Weights of a small transformer language model.
Size: 13 layers, 8 heads of 32, MLP 256 SwiGLU, vocabulary 1024, 6.5M parameters.
Architecture: RMSNorm before each block, rotary positions.
Training: a variant of SOAP for these matrices, 107M tokens, 3693 steps.
Each number is 128 + 24 x the weight over its row's rms, rounded and kept within 0 to 255. Layers, rows and columns count from 0. Numbers have three digits each. The size before them is the row's rms in percent of the matrix's.

# layer 6 attention query, 256x256, rms 0.144, rows 231-255, columns 64-127
091:126107158135133112145118139122142141119114087098149131120088131142125134145164165155100166151137144178140135110103112116138141117137160149110143139105167131127119048136175111112176142120128148
091:162124115127118118142106133132122148082157100121074099156085122094088146148103137156142125115151104117166109102080136168162063131097135107208138125121131101138131101146117109113109138141129104
082:150161109135123185107137097110061128137126094157087153158135139134128129146106123104169120132119154127108140144102107122163108107118149094115147144117137157122094172146192141125114139164136133
092:101124124100106145141135140151134107102090146098141105128071143116126124153089119146108185125134123168126127142137141093162125107144108151053187104105166123127134124109129134126129173140158136
099:098141114123125153120077137158131107149109087096131118134146101131137128165094127109161119134159132097148134126160065143127093155088150177135105105119149114142132134091160175125113140104129132
096:137124131114127123129158121127146153152143157177137134082112162144103116176132152166144140104177091115129154118090150168144172093093121070173117138108104130120148149149145145132091122138083152
100:137100141110089109114128144136135142125129140120090139117134128103127121122141125137109140118127121127090173153114152123130144117158158104154080136115122120117114091098106126110121113092087135
098:159137124084118145143102105155125119136118125155124123178127142091085152132126154150120109111137128151147148117110164119140106135094134105110110150134134162088132169105139118108191088128122099
088:096136143142125158157155152076173143107126155158168141118106107190162115146175124096104107132133133108155093112118125149105124098144097146077159076151152096097105103118097112152148139130128127
099:142124098092083114096115124150132132121134174133172102153111125177122123139088119110106150085125070108066095120140120136136139115110147113168109132105127138096188141103105164122122143188105120
096:149159154084120154167138131135143140131140148140102141141131122122079109154158139130108121150123117113105095125102127099140157154141092089130162142166118161112076144208122135138126090133092162
098:143110089084121148110134126139076118115123144124145203140151149112148129122163160114111111122133111074135168089117129140098156127127120138166102146144154122107106117153119149130152161154105113
098:150113133148119130111164123161131154156085120162136138111168135092111158117161114111106075087125136177130145136117147155133161143152134142134120130149158109124154140124154116122140096160109103
099:136128130131131138088152118136123108131125143126116143101157156157101141102122141093142129124084132140093147123130175089116065103127131109139152137093114134204105103115111134113073124123117162
095:091110103123104100109106083129167150140154145121123145121115130109163161108163154216144108113114098132135123139159151115116116120161123135138110114127083163142167070116149133137124102147135133
100:120154151147160102099134107142164134145154117113120127123100109119102131143112108137134095135149143107147116113081121128115092119097139151109115158102118111146177143104102109099105115123171160
088:163164126112126152079151118098133095128168123137101143092103057114153144111121143065142111163144110102112128113144089146120132166089142172123092146115113114120195173113134130188173133156160128
101:128103151116114153130098134111130101160110129163151135135116123106147128138127122153098175097153148132119117126108117150099120098145105118115101166148105145115144140164097143123108104110148078
100:093108111156175076152121116084096103109102120193123122087159136154092116100157123119126159098086183098148132105076138135128125108158094157136093122150132155092144115163072126144120143133118148
096:084098116146160130117136150093182132124103152117122088127100118124113116129126130093113135169117106114127108102105122167096126095105103140141173098109116129169117116150071150112150136141118126
103:112129129124132140094093141144187083117112075138128120102132138163120153128112111151156118106120192115186113178159103152102117193114101159156125159088149103127147094127125136157162120109167148
095:124151130136159116126136104133117109106109101177141146107075178120113137110168117138132126152084170124123098134114181118107118156123071159119125087119095112117140109085155118143158164113149144
105:123137126124134122126187149166123169129132160112123126133137111127107154100101126159131135161119134104117099098107175109171121129121104104121085129130123146137100111112102117097081135082133131
099:137148118128170163122164118169128100163154118134168145130110141127130113105134145161133120127119165143133132130103180115170186133120154094113104117135131124136138111158134126064148140115119089
100:142099096160145106109138066088127144136171157142114186093118097124153144108118144160086173122152142082129079142135182146101105143129189114102116114120153085167128115120137124133086126131147158
# layer 6 attention key, 256x256, rms 0.139, rows 231-255, columns 64-127
083:125130181129128139146118134112128136142107135111112144161100122140166131136089115124128137150098160153128106148085114139134106161107089147107130129122088128138134118133134140134168130113127107
085:106091145120114132151096160158137145130123173138194131110117112102111131132093105161140144146108129089108137151119127138109123122192185154142122102146094138120137144115093126173164109101103083
089:169106129131157138148153156111144140096123115107141152155116062134145119119076133113119118140185098071128137114120173098144161152161142138149091131139158147098145126115127106107172124109138104
087:134119126125146119096117107133132108113171133137151147198156109120129112114170154144115145128147146145111135201128088099124127139073110105142142127144123130104145106140108131116148111120159130
099:102087142179137119125161146101118131100148166148131130147136134105117117160158085180090138127115120164149138135146124120137119145108142084104152152126150125141126091108153109136120121100138148
086:178110171173126142137118124151116132139119128140111136155149096153133119099131139115131121118104129135098166173140154145138145122081129105142119153141142103155142095168129143121084120095116113
103:127140152109154123139092142129115132133161134093148078126097088137117146106074111109155130136179129118104109099141145137122128147125133190145153132168111153126159200135135111135147153187121103
090:083132120134100121133119139098169110148128108115144136106103165158110102106090188090128123120148147121107060144144153133118095111134134134138095152123099151122101142149108172152168157118130142
091:081130106150127118095175098153120137145157097138113132164119118139133115147129125103112143139134139123134157143123135138140107119102140090098106085133106167104103117092150130123131103140128123
091:118115162115146131151110123124119107161132148138122102111151151108126129136126122138133130124103108137092137127107110192123125142123129113134117109141076114149126162108143120128114149121125166
093:175124112136132121124141110116161116132102105073118112157161177118152143080109122083140195118140141139126157103165139082109101160170114158085099134139094152097158136105101142158165125160150142
090:120146129146081110103115106134127116107086128104139133132092112130109115181113149185110167118130131164132127118119130126127136145153119135123114137107105149096112140131101116123161110128146126
093:094097132145149109100106121108131114097176119126139137107116125159150097169126153105125122144101133066094182139148109100132130100145116164089134111099132135131091127097122118152129120139159138
094:099158131114124132135119114117121088152128139094136136137142130102040142043162127074141142110147127067118074134154158140103097126106112149148100112143149107108116151129122085111112141138139187
088:134141117150119115121125134113138115192084140158096103121106110123119140136125153129143118111148072154128115151098120148140119125094125128151090150093141103158109118085155156160139163122145100
095:133109149148151133117120114123086143107081132188086131130120121110147164093109163132155141141146102141160148165098142097161165169143082117174170140151142098103137093105180135131147133158158144
092:115100124135109108113126166106091143072147148151124118142173185080111095149152117123117119118150084137129084161150121152116163134119115128103109134133140153131127094115143116118104100136109146
093:130126145138096177147159122139191114139092091083188140132155122136109149104123109102173173144082126172152145104094118131120136131123132100130140149119149131138129119095156135144135133109111140
089:154146070130119126144152125119099136140104098141146164170123130136159137143079131123120125133109105130141153101160091128147108146135164113118111150148137090132141112098155126121136112088149113
089:140139132157133129147147112131118162139127126139143164144151140088138104148135164144132131137145108184130190169132116114122125097148117072150127120150103094123118112153150129162125173135139180
092:113119143127107117158097162129092100136111116114148109100123091092138149103095128136132105122083129091103094108140132159166129141165154134135110109141095126125141149120136080130074143173141178
089:115144134110140148147112115174181171149177105116125095115127168126124104184073141165125119108116166135165102145145108141129115165146094113103146165122166103150126066120137113123126123121122129
102:124114165111192139112101144129121130096117136120122138171130126111128097121111113125168106152111149120143103100133114129148140125145134149137150126112127118094146101133126168126160169125108104
088:139164173119093099075088110143179127103142078121120113157110107114075101148148127120126136109111157086129130173114149138141120139146141117130139153110154103128165105131120161149110130083140092
090:113108147116155143120099123139092127133083126143147093202142128116122165087146115131138164130151101142160153136138138125090177149132048045085109160102146162125115130136125110137120142137178137
# layer 6 attention value, 256x256, rms 0.145, rows 224-255, columns 64-127
084:179119168180128144137168126116075106123160146123121076151155152139145146103097117078111151073123128161149131144146152128106134101115121113146110142142102117113161137131158144108153119144095100
085:114109137092157128124137094175130099124114083135109123168120123141111132128158133096117095106106091157142127143108134136102161090128125107132110132133128148151145145134139188126119115097130129
092:115136123136101132132138181151095146141140166139150111108126108121128146173184124152139128143137156061137101155110154085090103141131104107132121105118121158138145121113152110129101145146113135
083:152085111077104157110138161133148113175146133151174122130151142091123140107137100133124110129129153157152188120102105098085151126134092105142122132113110124153125115116103134141121170180092126
087:155102126091158124124106140127124123101135112119137152094163111137103086154122156110163143131077153116159122134100135142155150104107143129078098148112112083135122134152145125123122154098115117
088:138135105116120173151132117160105122128158101141116106148136098133086127153112082102111179097126147100130117099127122132141111147107152175050118135113111153073130140104139099120161107153129124
093:153129117158153121141125132126113173095071132107125144114119148122076149093110120138111160136138113147113070112157155108137115104069142172140113155132151182119102149120095118105114147139107143
091:132118119120110127134140118114173137176154142160124123127125160085090142132105087114118099133149116142178163129154093202092148123123124109127116108119102104109135093120145093138134116121081139
089:146118156151171126099160110139131100121114147120101077122104117103143130111113147144130124152140101150155170120128107119169116099148129096131084098089135163123088153097124130136114121108157103
088:135112095112177148164125129094132153120131127134123124080137111162123114088168120135179130130155118113129129120110132112122155123105123113127092134108153119121124167157159166091112129125138122
090:132175137129158105097106107086166121093127161101146125121130138158144163120121173114162140132101128102084129122116128110153125169123156160112084138116105134153135113102135136131120140107159155
086:130119103112084117107125115116129142124138144140143156151108141129109119153124090132157123102127163121117133132166127160162131162134103159124100148167140103140170109132095075160141125130120141
082:087126127109099071118132171142168108111139124140153122164133115118168126166138176177115105131134121146142123144106163109122123150191117107114140103124172133141104138162166113194106157154086157
088:133117124124149112137143105149137121149122135107154115110149115097121120113149106142155133156141104107062123178147106130097176154128109166110155127183104087150110123145116127171133171148146182
095:150098120157146134148148109148130178105084146141130150132117139154136133155100147141159133094107122093142150114114099138111140153119142089137143115112111127119126120127106131084143139119136163
102:145117141146146141123085126116136140109135169130132194125179097156097122149111140124115167129139160131094112110103122131152094120142081136112104140148117145066114083136132125137111118122151142
096:124152146166091143128140114109107138139134152138093179134127128142119134133112129106144120092129117117127108132134143134152122124142116116121106177117157125119154159096090121153160155106115131
093:151090118086144155153157112132123131128143144164109084114106129156082133142122132164171099126072102165122146075106170129112115125187156122126136143081103106115159146158113151155089144135122141
091:143112136126099141111135115150114153116135148145100117112126170096110102163133097122094158105150104127105155125146147183128166094139088094143138151152100127133131130120091150147171127170114083
086:111121142109073122127150132189098144149160159139138165127104148150120139114144147105166125130120099138049066116118090132174134150164159120129132111128144137170096118127121119130179109124123134
091:155158098149098139145075125137114091129120154116120141125109161157143123136158140136086092157161172139117118130148139176115121137072082171134099099141107137112123109121126194091168096130145116
095:144162132131082136116168170153155121124091114124177138137136174179129111131135150144160125120097137121179145097125140065124102097176137077143151145164135181112142123151130135153145147157129139
095:143122133147103137108159135107124136124113111098097142176112125147169104166119138109150135120186144109120146118093124166148124146147109129127128096145082108137113136160109102102141094122143102
098:119142161156151111127109133124128133163143130148146122156082130116110093111130126088166181144118134154142097143105164122059129145122114156153094159137112144157107123124135073120121174147129120
088:159108117106171102130139094074113114133161125134095089175151085075145148087100095143140167153122195129146177172137137158105155131132168115157146123112072124100115104127133168185115135138133144
087:115100118123116127084115146123183118106105152083147128145145094144112145109101116145127143121100115146114152100135131120102195126092139135147173163140145127123131147096133138155145135142135119
094:126134120142106124125088159149128134112132126133129169147134146104114126112172169121110168142098112114113135168123115116121132092083108114091165118140134077147121102116104109136125107119140151
104:094147131136078106139132104139142139133173071148134088163115106136144123147153130124156089139087127140117140162100154161081156108117142130109149095139139122075122148133136137154130119135102147
085:150121137120143146087092125073109123110104164136142106144159115118122101108142149116112131145110130138152110139110154079138115175098154133160121138117155174111139141140141111089109109171153207
089:141117121152130113199149093125107133128145130139129126117143096151172179123146139107142087145183101124118122188132157164116141120163166130104125172167120125149119137124097136142136144128119129
080:124087149139153117137111108135138107142131103078132121119198153137151132120113142119159124107119133151174141121113165165109112146093116140114097115139129106137158115159131119119126138132117118
092:142121177129143103131177122123154146151116134119143161113128149095126117150160067125133140157157158164124097137097122135104134131170096118153116101144092120139107130147085128182069146169136136
# layer 6 attention output (transposed), 256x256, rms 0.13, rows 224-255, columns 64-127
087:098130093184126125154106154155122099133122096157124125102099102142165167142126152124140145100148142156149106149153133192120110123119084176122163092151094156136146151114166138084126109122149169
095:160130125114125110136161105114098121158157154084133121070122094121150161119122107129102152129151146099121107118102152104115140080147098154087151064109089125140110145144077159133119164130126153
095:135116148152160136165129081086136139113134146095139143131141127129123076132116151122120109099136133168124122133080150124103128145136077119121153139155118092094131091183147136139164069127112129
095:149155103123138111134150116122090115124197156115111109117140139145124141131140104119162114102126113135111138175134131136115149142163139100152128137154080146142128136114110129125094092101107116
091:128101116098131138130127097128143140119077115092142152128126109165157167120140102132071137077148133121129126102138159129140143074121135204089177119123161141143118123138109131111137147167151118
098:146132155152175094113121151110182089163109127098128142089117135129139129129115184167136089097127116086151115087126123168109129117097105174125137112133155096116150111153105160118103145157134088
098:075096119155139157142169139143180120113126130131156112106136123119117157122164122170122118126093142171116114161130125143137102158079130125125112138091134120103137091130148114162107109104133106
098:153143150127126108151144139157135110155135129111112138136134116133130143157129140146102090154173128112146119138122168116157140145158096153136113158117128106182118163135105125095127162161100140
094:124153135137094127125101075113165128123143109139112122091146117140113119109125138127134120129140149151107174111075173133106104166122144091126155156119105133136131126161162116098127164149100137
093:139108148114153124086111122151077136128085128130121126137141136149133157107152108138122203128132125087110149104123129106143161130124122153120097098140142149135091114125111092167133187158137173
090:131113164103131160137097123119114107112118146143154143108129145115098139104160077151072158149105136133095138159147114153130134146170099127117120123082105145118129112156096179177123158130128132
088:134151158149110114161121116149118132132140125078167095130126186136101154145142102151142135182098134090146107119156126105071123134126146112103157144148129098075124160123132174137097153123136126
089:137100107105172107109137088128102104139118147128155123113145134111082144127123154111129181130173101124171163160098121133136149099152130118108098103102134124135132160201159126123155144127117127
096:162128148088092087107090143143103126149109122144143111119115171142114127178139109166120149106109118097101169144116112096165135099147104124131043088109157153128135131123123111133116133119113116
103:127149132113114159143092146112090148105143130088118123140127133102122101163169159131142124137130102099108099130140153109145126126140152128167141143115125114152096161139163133141119131109161137
108:102077094140122099156133116143153144130151148171161098130134147109148120134138084122139146126111141167125157131111114127108114147095144145111115122140116106136097128094100088137163141110130111
104:162106132147137186129128132158143128171132120116152127145085146086132149113115109144111123119137092166164075121104091147100148133170117125104148097160137108138118097104197095126153119122102119
098:181141123124156121142120153119119154114182124105127149113087130108100136109108161115092137136120112095149100137142100106119120103165170150120139106155109133164098169192144131113105114094166106
099:114114096153124150154108104157121141143135117083168130099150109153171121114116133162144153148122113143145153169131080127110107123130165128132124109080147117120124109140124130129147187075109155
091:158119187166100122077152132092137096135123128127082128132114155075169127155139140143121164082112152148114148125106115133112129095113130124118124151144136151108124092159159128135135098146143157
096:104118169110106128148163153135136161147138139104154128120136157076148160118090132133144146163124131112174112098126130156129120116127102097151166090117113115136141132124129110167109107112105121
099:157173135149148131118153153120106128131138129123116157152101121111092159119128174125127151115162117124121123134124125134115157132110159130147116126126051103159130149133163132138077108122131150
105:132112106150139139116153122108147159141139131163140121163114151177139088130099122087148131150112128186182124144132121158124121139106111137103091131143137099096121147090151129149137136137140126
107:102114147105129114162118139140142107097102124135139156126122157152120137134121126130108108128118108143116173145119138137123138143174130163126159091131098122134114107143131133147108111117095137
095:104129087124108139139078157130096110115147086119168098091098113110086117082100164101119115085119089122116112130145126123151079114118141125146152125126119129139139137102136086136154148130117163
091:100155152136137128139140106117079134126087135107168124159122112117132099126159143132098084098130122113141102118129109109125101168146152125138102099154121085132126115151129130137112163094102142
095:143139135174170143118155141113135138133097153144125148136094108101128088147112093176130082111124065138149140141143124112123136141139097142124117167122113116136135150113156103135119104076155127
105:148100140128133114132149163137099077101105143120156158136107108123155147125128163102125164112171118100125137149110128100154114126139131114114166126129122117112154123118140149134108150151159159
098:110097117118128118134150144117172076132122150120154093132152112106124114155129098125153117080083139165164135144163119130090154127093127123123103129124140160117112102161126134082128108137156140
095:153094165130133104124145140154090140129153094138121142141112124103107115101105141111095150142128150108090139082125128139132146133112135178124098091163109148080138107131129152149133110169133120
088:148080105107096120185083125158173087109125110154142148160134087143122139100142106133095140135073131118148106131126149109119108136148123123105126112154133101141123129120148097097134090114134119
098:132126105132115076126168138083100127161093140136085113105119171165132166125070136136128158109157146132103162159147101142104097151133173157098125142118103101124101120139144094136140126121146127
# layer 6 MLP gate, 256x256, rms 0.158, rows 0-33, columns 64-127
100:114152102116131128132101118131136075151151107116094124079155140137117128090125124113079113175147153144118136134142148088128167181121126116174099103148175128144157125124128107144151168133165133
098:113128136163153150167124159121144100142113130178160156144095120151132068144127137134130150103092103086127144139151127158106083126122109133054162217094145179117137104169124133149113139141145122
097:140108120084091131181133121097100130129134123145107074126122145131097130096091124121137174130138126132127129110135135117155133106124124117154124098149132137164097147127115132135155134102160094
104:113127119129139122139120079148138132145145125124081172125117158058151142150099069122144130141103141124174143159134136135136085147156107130155130085109148130093117119149138121106136141150150129
103:154123142124128102111104124085126131113122163147123157155173134085139134098147129121114169113099107120115099145121120096151099145117142102137078108123168092111185118142165147079123108147096143
112:141129156122092098127138117085143103118134117090106129157130157126125087112150114106145142121123111104110133097130086138080153107143151129145107113153164138089097142125137094144117108152126148
103:104106053167111100116121152133151119161130168156108121132102164108124144127154096132138095141171114093126121166106109143092082129127142092122124101087130141134105198159159105143113111071118138
101:156117119115120160095142109144108116150104121141076088103089098137143096117141161122145120150129149105119094095135139143146100106120140166129105143136119145168107121176167151127142161119124176
105:115128078165143123126116153106108089119125132100105133090114132126141109134114113115146132112140147080112087141108162131142147168168114141135131098108175167146124110161115112116197140170145166
106:178140114114124160129101110113141139137083119126100091140146101138124109146114104129143156098126080122138151105118150138140133116157148140112107149111177129134140152151122101162124156138115144
110:137106136106121117109114110116137162124111161073123142077180157174159117173134117127123155092162146129160135142159117135169164105134099142148133166120127121140158118137121124089123120149137112
107:118138102101133152099122112130124114142132123137159127161091111120166117113159142144096091126146141163111143144125140105157175121136120187172154121119146099140124130163105168122130162134117110
106:153116148128125126118108113131109102167149150118142152148113135103161128131105110123133135100108145120126102132157130140116092121117171142158132104130110121171122109116086144135139127128125111
101:145148162128159110181133140119112149132126143113135118112142169094113147143120137132103109137121100119143099117139118094098130120117103136147113100147113141185086126136118165104132160126135156
103:159152097116124159081114122124106127116084165169127096099147156136152128143103084121162120116138154133134140101192146134176119140161135108172179115167153135172115158100157140133119146141155141
100:146065121149134139141128156118141129128099121135106124119111119099149128123116125148123130116132098135112152111137062097138104146122153167097110098105123112118158109133147145169090158131117107
093:128121106134102101102118157152137108145152141134114136140101095145096129124157107097103141166121101137141128118137116131144111126134135095150112135128071079121150115156147132161145158160148123
094:121130126088117157126153125126135168147052128187095145139147161100158164081154156081096152119135125127144107092131151125154141140132120132101150125055089105122161147067167126116161130117112155
094:106158157153128190133080136136145108151142147158123118118143143140125117133098120124146128132126066131144106090150109166114106139143124160100117144125149139130162131137171150146144169138122155
104:151111130121126132092129121109104175124110137083147149114127140137125100115101122100115176098088118144166105096175119122146150121148133144200123162125104137135145119090135103126110132077169109
110:140146076153098126138143108116131104165150156162127103133134103147113130118125126148119147104146158157137141139147154099088117126100132135119134100145083126135126158086123118128095183124146125
105:151127097120104196119110106118144111113132114135153146148149117149107151142167117142159137152143127085141108131119115150180111167112122132138139098135160157123128098120159132104103124102092155
107:153157151143115094098116123143067056149147118135163140145122142141144111167124104162071171098110134126120123106132157137119114102120134155159117152122089122123125190117122126153132112102141105
098:122140101094122159134132113104138116125122124127123118098157115136092132104136113122117132090107104150129116152156137132105117154152154108116168151140118084124144138129155150115099082121129139
108:157125129115170158111154131153159139131080109136119118102108106119124170141151130177099141110133126126108122147144141074125143097122172182148137099098126124132074157097126111125133134093077155
107:150179101135110091123130105124141118136113120098124094116144141155111112134085134117138184145135122119125107122123147143122161134118141084127134131138089142107126146161147123065130120128108119
097:162091064117145136122115167101130135148107163142099162181149138120145127144112129079114155119125122091146112153126125180130099156118123109096123092146106087118088150154126150179140171096159120
097:175146108131132137125137111114107143140179183113156126130137142131138101117079119147158119118106119098139183138108125181107110087128128145087141149099156120149163135108124107128098117149193126
084:137165143092157119138166158137152121115140135151133142097123134133120123134113115116141133144108125171104146110154089134139125105164146138137133101104148089105100117138114159130133113086121098
099:144126108134106135136134121082097136069124149101124146101053136111168109123131150106131116141143156159151122101132148119132101170148128126135136138101146181154103168139093107133104157126093144
097:147154142127132137148153152108121172147111122150139140142104108132134080118128104154143114073150140131156170133117106156129117122140098113139112099139125122153097125179089120118129142107100155
106:148076136119149114126130153114134135102091131139143116122115131141099147131164134129109148117129125105092128101079195119117160121105102098145136145154137096157146110179148114159076106123120125
102:115149092161105158100142169119119122117158081136152136165121125094085137128133096161144083138142089116147121112080161170168088148136143149137153111163118125151117152140133135126105108166149119
092:129144140107118138104121143114112133150142129163143166144139172142136157071169116149077150119121136109081181119122103141145125149147174129125103133142144153135140154115117167129136115110162122
# layer 6 MLP up, 256x256, rms 0.159, rows 0-32, columns 64-127
095:086143132122129099121108151130183159130105113123123135109129119127139120092119154113122093152119165111181116135089069115161155137089145109111104133129131145136110133169170153156131136129154079
095:113108065124140163136120135154099157161116137112116101073129142127154118128143101143124102134126143145137095090144102108129147143142107113121116103173166135151105095098109153165159115142103087
098:100147122112125182116131145160151124159139116093150128154157085137087137157132138120124113108109137151128109129099150112066131180157125114137108103125150126057170123120121148101139094162141148
106:070155096128144145097137157148135100150139141165113129126112135157127121087155103148134104141125111186131120138122145111111177093110198126149152162159093083134136138104145124115130112143160148
098:127112129109122113150069141048147128151127136132096145126117114088139108105133125147108104103137126080093130160088155126132074090134133077125078129119151138137141127175136073145146118144130148
103:109125119169131123094164095143133126100124166125108153135120147198149116091140142110160127113108115096104103088139130125104154100132115134116165120170102070105162150129125123122151150136073097
102:119146175116149096142100110176120083121106089139148153140142123123105103151089134142077149094106130096109132093107158086141162163136103131145168131132064108113099080134062118139136139133133129
107:081136126085125102127143086155123122125102112166180103103156135141159104107139117120162144152150181169152125150125126060141164136159145120150117132145138110096104134093128103114147138139130130
111:169116120136143176157151130152127148137121120146111140135130171168148160156128114131142106113161076119107137158171127101095110108107113125147128147137104125134145149133131164152107180138073145
105:116126118161116132111105118127148157092116113176130150153140132119095151137127127105121113139133139119099107150116088094145111131155166133128148120148099130134074162151128116072175110135126144
108:136146126092115063103128113139126097100139128112130149136085141160130145170120124105162165096117158120136140110123141115126065151125096132138127153124163086109106126096133093108129122143112129
103:106143097117121133166136128090119127141158119166135153098106109115109129149151120157103126136167143101120119123124133150130136126152146100139131088120102118107136158121119119131123104105152145
100:172151124133118110138103119136099113133118146116141084178126134112124105098139099146101156144090073078123100146129087161175082112147142127076147115150111147160147126159152138123094123143122143
103:119103130161130084157129138160139143150106124128157151089142137124134104114128171076117158096139132151120125137110097118151116125084103122119144139130100143111152087106166154137130091157136150
106:148116125150065122187097120129168125124158121119146122134091132160126123139132162111165128154088140124160129128142139112107154131114128154147137115128107109127142146152114099097139096143147170
101:118151135130093118120129079125104147119182092118135154112113169170117121128095087123141128147155118134094126164136136142140134086092154139156128075146141098109140108137077138120117097115125141
095:111133151121123105091107118130125146090179112116156116153143118172138122074110089164107097156105148118155133142158112104096130106134149131082144149189153141186142130141159121162098119117093137
093:151177137127131095115127128089143097107153119094125128134115123179114126113131147133065127153124138114116165132157143133134121139147143112131186116174151135127124128125109104151112118151141103
094:131110108132125151119158141105145120114099118083127147094110117178164146167139152135120132126111182137111124135163144124122139127150138122152140085116103137119159122080127104085105152150130107
095:083117165103127152163128169156134116133146143175131116126088134116132154103110126139154155097126150172113196147064151147081116136094118116136162114164139107145131148114114125129121126141102135
101:141097171129137117121167147118134187104145157157110116139149184079141109154164094110105150141113113072124102126118109114123136111139157109161132165107167147117129092149106121096114106116160112
102:133081136143115124123131152141173123149117117100142135147148160141116158136162117133144134119116111123123101125125111107156162119129135136101120094147147145154184124124130121115183158098121103
106:129132108155076121137117117155112133135132097129161143121157103149128129146150139083170125107138099149102106088082102135178127116152128100144118146140140062139172156133135141119092116156108143
103:137128110140141133117119109172136161081123114150146099120122156066130121164118147119155088148124108173113154168127145113121120097124085125092110072127123127122114150138110114152117113135140101
104:134106122176118152138133149122200138139119127154067117086121091117103148106126129164179135099079103142128158144154124131118110131143137138093161077047150180138084145137159137121113117112122198
111:117100099086126122120121056115123175128147146128110133137093124106134125143142101122129100105136117138084141122111089112147155116110159108177099192142120166119137134109125159112085097136074109
095:154132095121116127123133138138121127170107117124127083107103151094110141129109105133134128154136123126166138150127153123164133145146112162090184146153082122134158133113120115111110121146081147
095:087115151120088148081127115111137139110101100146146119133113114093105089146144133122112166154133119118144142124059137137140143146103124103157123131169104122090123156131154169103158125105095131
094:113160129094127101175202116171146143111162113133094174093120128139113148136141149125120145112124164143113134113121104161155136073145111153142144130084172127137109125140089138111131121143135114
103:125119136100168109136119088110108141115113105124146140143110131161106157158127139123129127077130114126151099140177152120118127130127144119149118139140108131129087129124147154129114104159116135
099:164119156139156112121146122119159117152108134130128154118162178106106116182120132139130146127126083100104129124165156153116116103082158172114131154151083134094103125150117141120129157136154114
103:122122148068122163094095136122150130135126151182121117171134098104087124143073129125104104128130108085119072134135115136084140128151113174097147144106142128145117114166116152134105113113138133
107:112113128112137151093127099129148099127116135091124147060103129140107124185089131144124151119170093100139146132132141199110149142096119145073104099124134153120110141115090138151109122140102156
# layer 6 MLP down (transposed), 256x256, rms 0.15, rows 0-32, columns 64-127
100:140145148122163131094089124102156156162184136123119083101125138110146107110084112131110099111140107126126093118121117121145097184110116095118108161141139141134121115114144161144149187148145133
095:186153123148129109163126140154133150144141112140165117128096134149136138179145148152099167092109114154111122130100103110169130107095115089096138108131107137138142121126155132141113131127111135
103:122122162103144108116117126158143154111136169125138150122128121081114168120141100147115111077151152156110116135092115122109099119139163107100099102086137134122122113125125121138099134118128169
101:130179161129152123126127175118132101167150120152121137121171116087120104123109135132175137067081091115164148062125141112100117120109138163130114175191120192166127135108159111111104125058131137
099:134152118091090124133121146126099172112117135159148128158153123133183179155091140120100097149100136148107124119113081119130127107112144104110133167122126102141093156119122146155082119146131116
106:102138097114061174082123109146137132133126101107133101137122141138124126182100173103096134092112147078137136151098135128154121127124131107065130127145138123081145116093124170144166121068133118
101:122145125132082157135116081098101104110111107150156158112132177147154128139148125126089137085120103122116125143141136115147119124108116150110180160167109122105177099091129068138101140158118160
097:109110174137130146118127115109144127086131114138126146093150136108116164157112108123141111094140103145104116151138127151131168107152113107131114131136156105137182140132134086121132091136054113
098:119123108105137141165076138121122168153141165097121127130086074140140142090126114118135139173157099147084129090063104148135144125128101132115118146174123147121154189122124147097180134102113130
102:151125114132115103125137103173129162144152110115080137142108195138104139156180142134136148108119133130115120127111117129093103148150109150152117139130120147121103110119154166134108148101158113
101:124161112153137151117144128096121084114116169158122106095144115108127193135137156119082183113135133127136113125116139108167115110140135121123097152128132132123128169156150125156121130134131090
104:102154107098129145085121117089134146108081084106110124139127129168110159108107137143114146129143150123104152166172141109138172091085115097112152156121159151108139105119102114133125116142110125
102:131126100086092124138158153146173131114143078092101148169115093131109115115131130141127107127099104104128138155111119151148164132175122114106073111144163142163186087095143147116105108137126121
100:102148084125100113105081129149116115143133116128158184103157154108182161134127093139139154163115121122133117124120153135140105138150131158143130132140155135113130124065135160126129100105113124
107:120122143157112128173162105111131148130139145167110121128104126088132121140136083109139115142120107124151158132113168085141135116094151106151143131113127139096068148169122115123100153142115148
098:091130187136123148128088107122137140124171136142105150110131138128154172146173117127134151118127150122146106131081116126117108127130113167121136067134110088096087109114126112115111107134108106
096:130140103125082160170096097156098183119167122090187145147134106111149127129131150150142134119174087110125163083124122118131079174105110154142129103070122108142146139125091128098140145101113154
098:089112153156119175122097076111158103107158128108144122105142157136100104131179083132127130122106158124126105114078186145094127144117155135089148138100129149147151130114133118188127164155151121
099:129136052098154116150207113100119108112128101118146153137118148134094140094152119088119132148126128147136157136110106144099103115102154151094077092148142088139150154137161189155099126093140139
101:146106128129139127130122113150111092105147173132093080118136104118130148137111121093108141121123133147131154130112101144120113093148124121107088169095147131113116117126134105136090135149138120
108:132143136140104174114097112135143144118138155114130137150101138114123060129191139119129128107143137118100126119134132089067147115082086143148110110099153131087145072128120149102107101129151123
104:103112128122154129117151112133100117124131099096129110166138117112108169111148111169083120111132209138084171169120169151184117111080093154125114111120134131134127123124092148136126156135102094
104:134152139095111121138142128102143165126161110139143130129132123134165099104120138081124153129103140184171156129094122108126109101099127137153105090174133116112097093127134109161117125124100116
102:106157136096121133173159119145126150126129133122131144114118089111163112147137125124116118102153194135140117106178123130137148139123070112110137093157095137121132129124127109135133162135131113
101:138129186149119163164129110110164140103127108167107134146111100155126191118128113162178128124135114156134110120122156127133138133126126134110113119099142121110098176135132128185129133086096105
105:141148139159135077125186105110097143144105127125115130095139088138100139123113110087109102149147122143123096101153153101125081142152109115122099146148088141132136134174073136093148115126137113
101:103147146133153151157155089160102158113152122155144096105128127160121149104145145109096187123117110091124120126079104101129133186136131126124087073121121171127087162149112096152140126123090117
096:085128145118161121117101101159126181108107130129130139128106092103157149158117153091132155115144116101111127106150103115092121109098113130158088154147120163142133077141105202175129147107130151
097:147094132121154139096091168121107117124135166106125112117152133137179140131105166111173112143087145079131102134144098114134155092166145161101138136092114134123122107101139155155143148141106136
104:119109135190120162125172148087112192147104144154098110203076135138136105178163118131137130151115141134105148126138206156105173145123144119120067131118148129157123138151102145147074103145123086
096:178120123128139093136149136114146128122148135153118133109150128126084123170136107105099080128158120111109091135159114125129171118116168104116136145136115095142130161123066153122118109140129153
108:140132149117179120111120090152111121104096116147098145115102099091107121161163127140174141133114163130077111133138143113108142166087143134171104168147115150071124151120133142144109100106091153
102:122127131120132143122133108130157168117094140110147119103094115131121148134135135099170133146163136093127138138168125129167140165159130156136140128100107135141093169094118168148124106130145126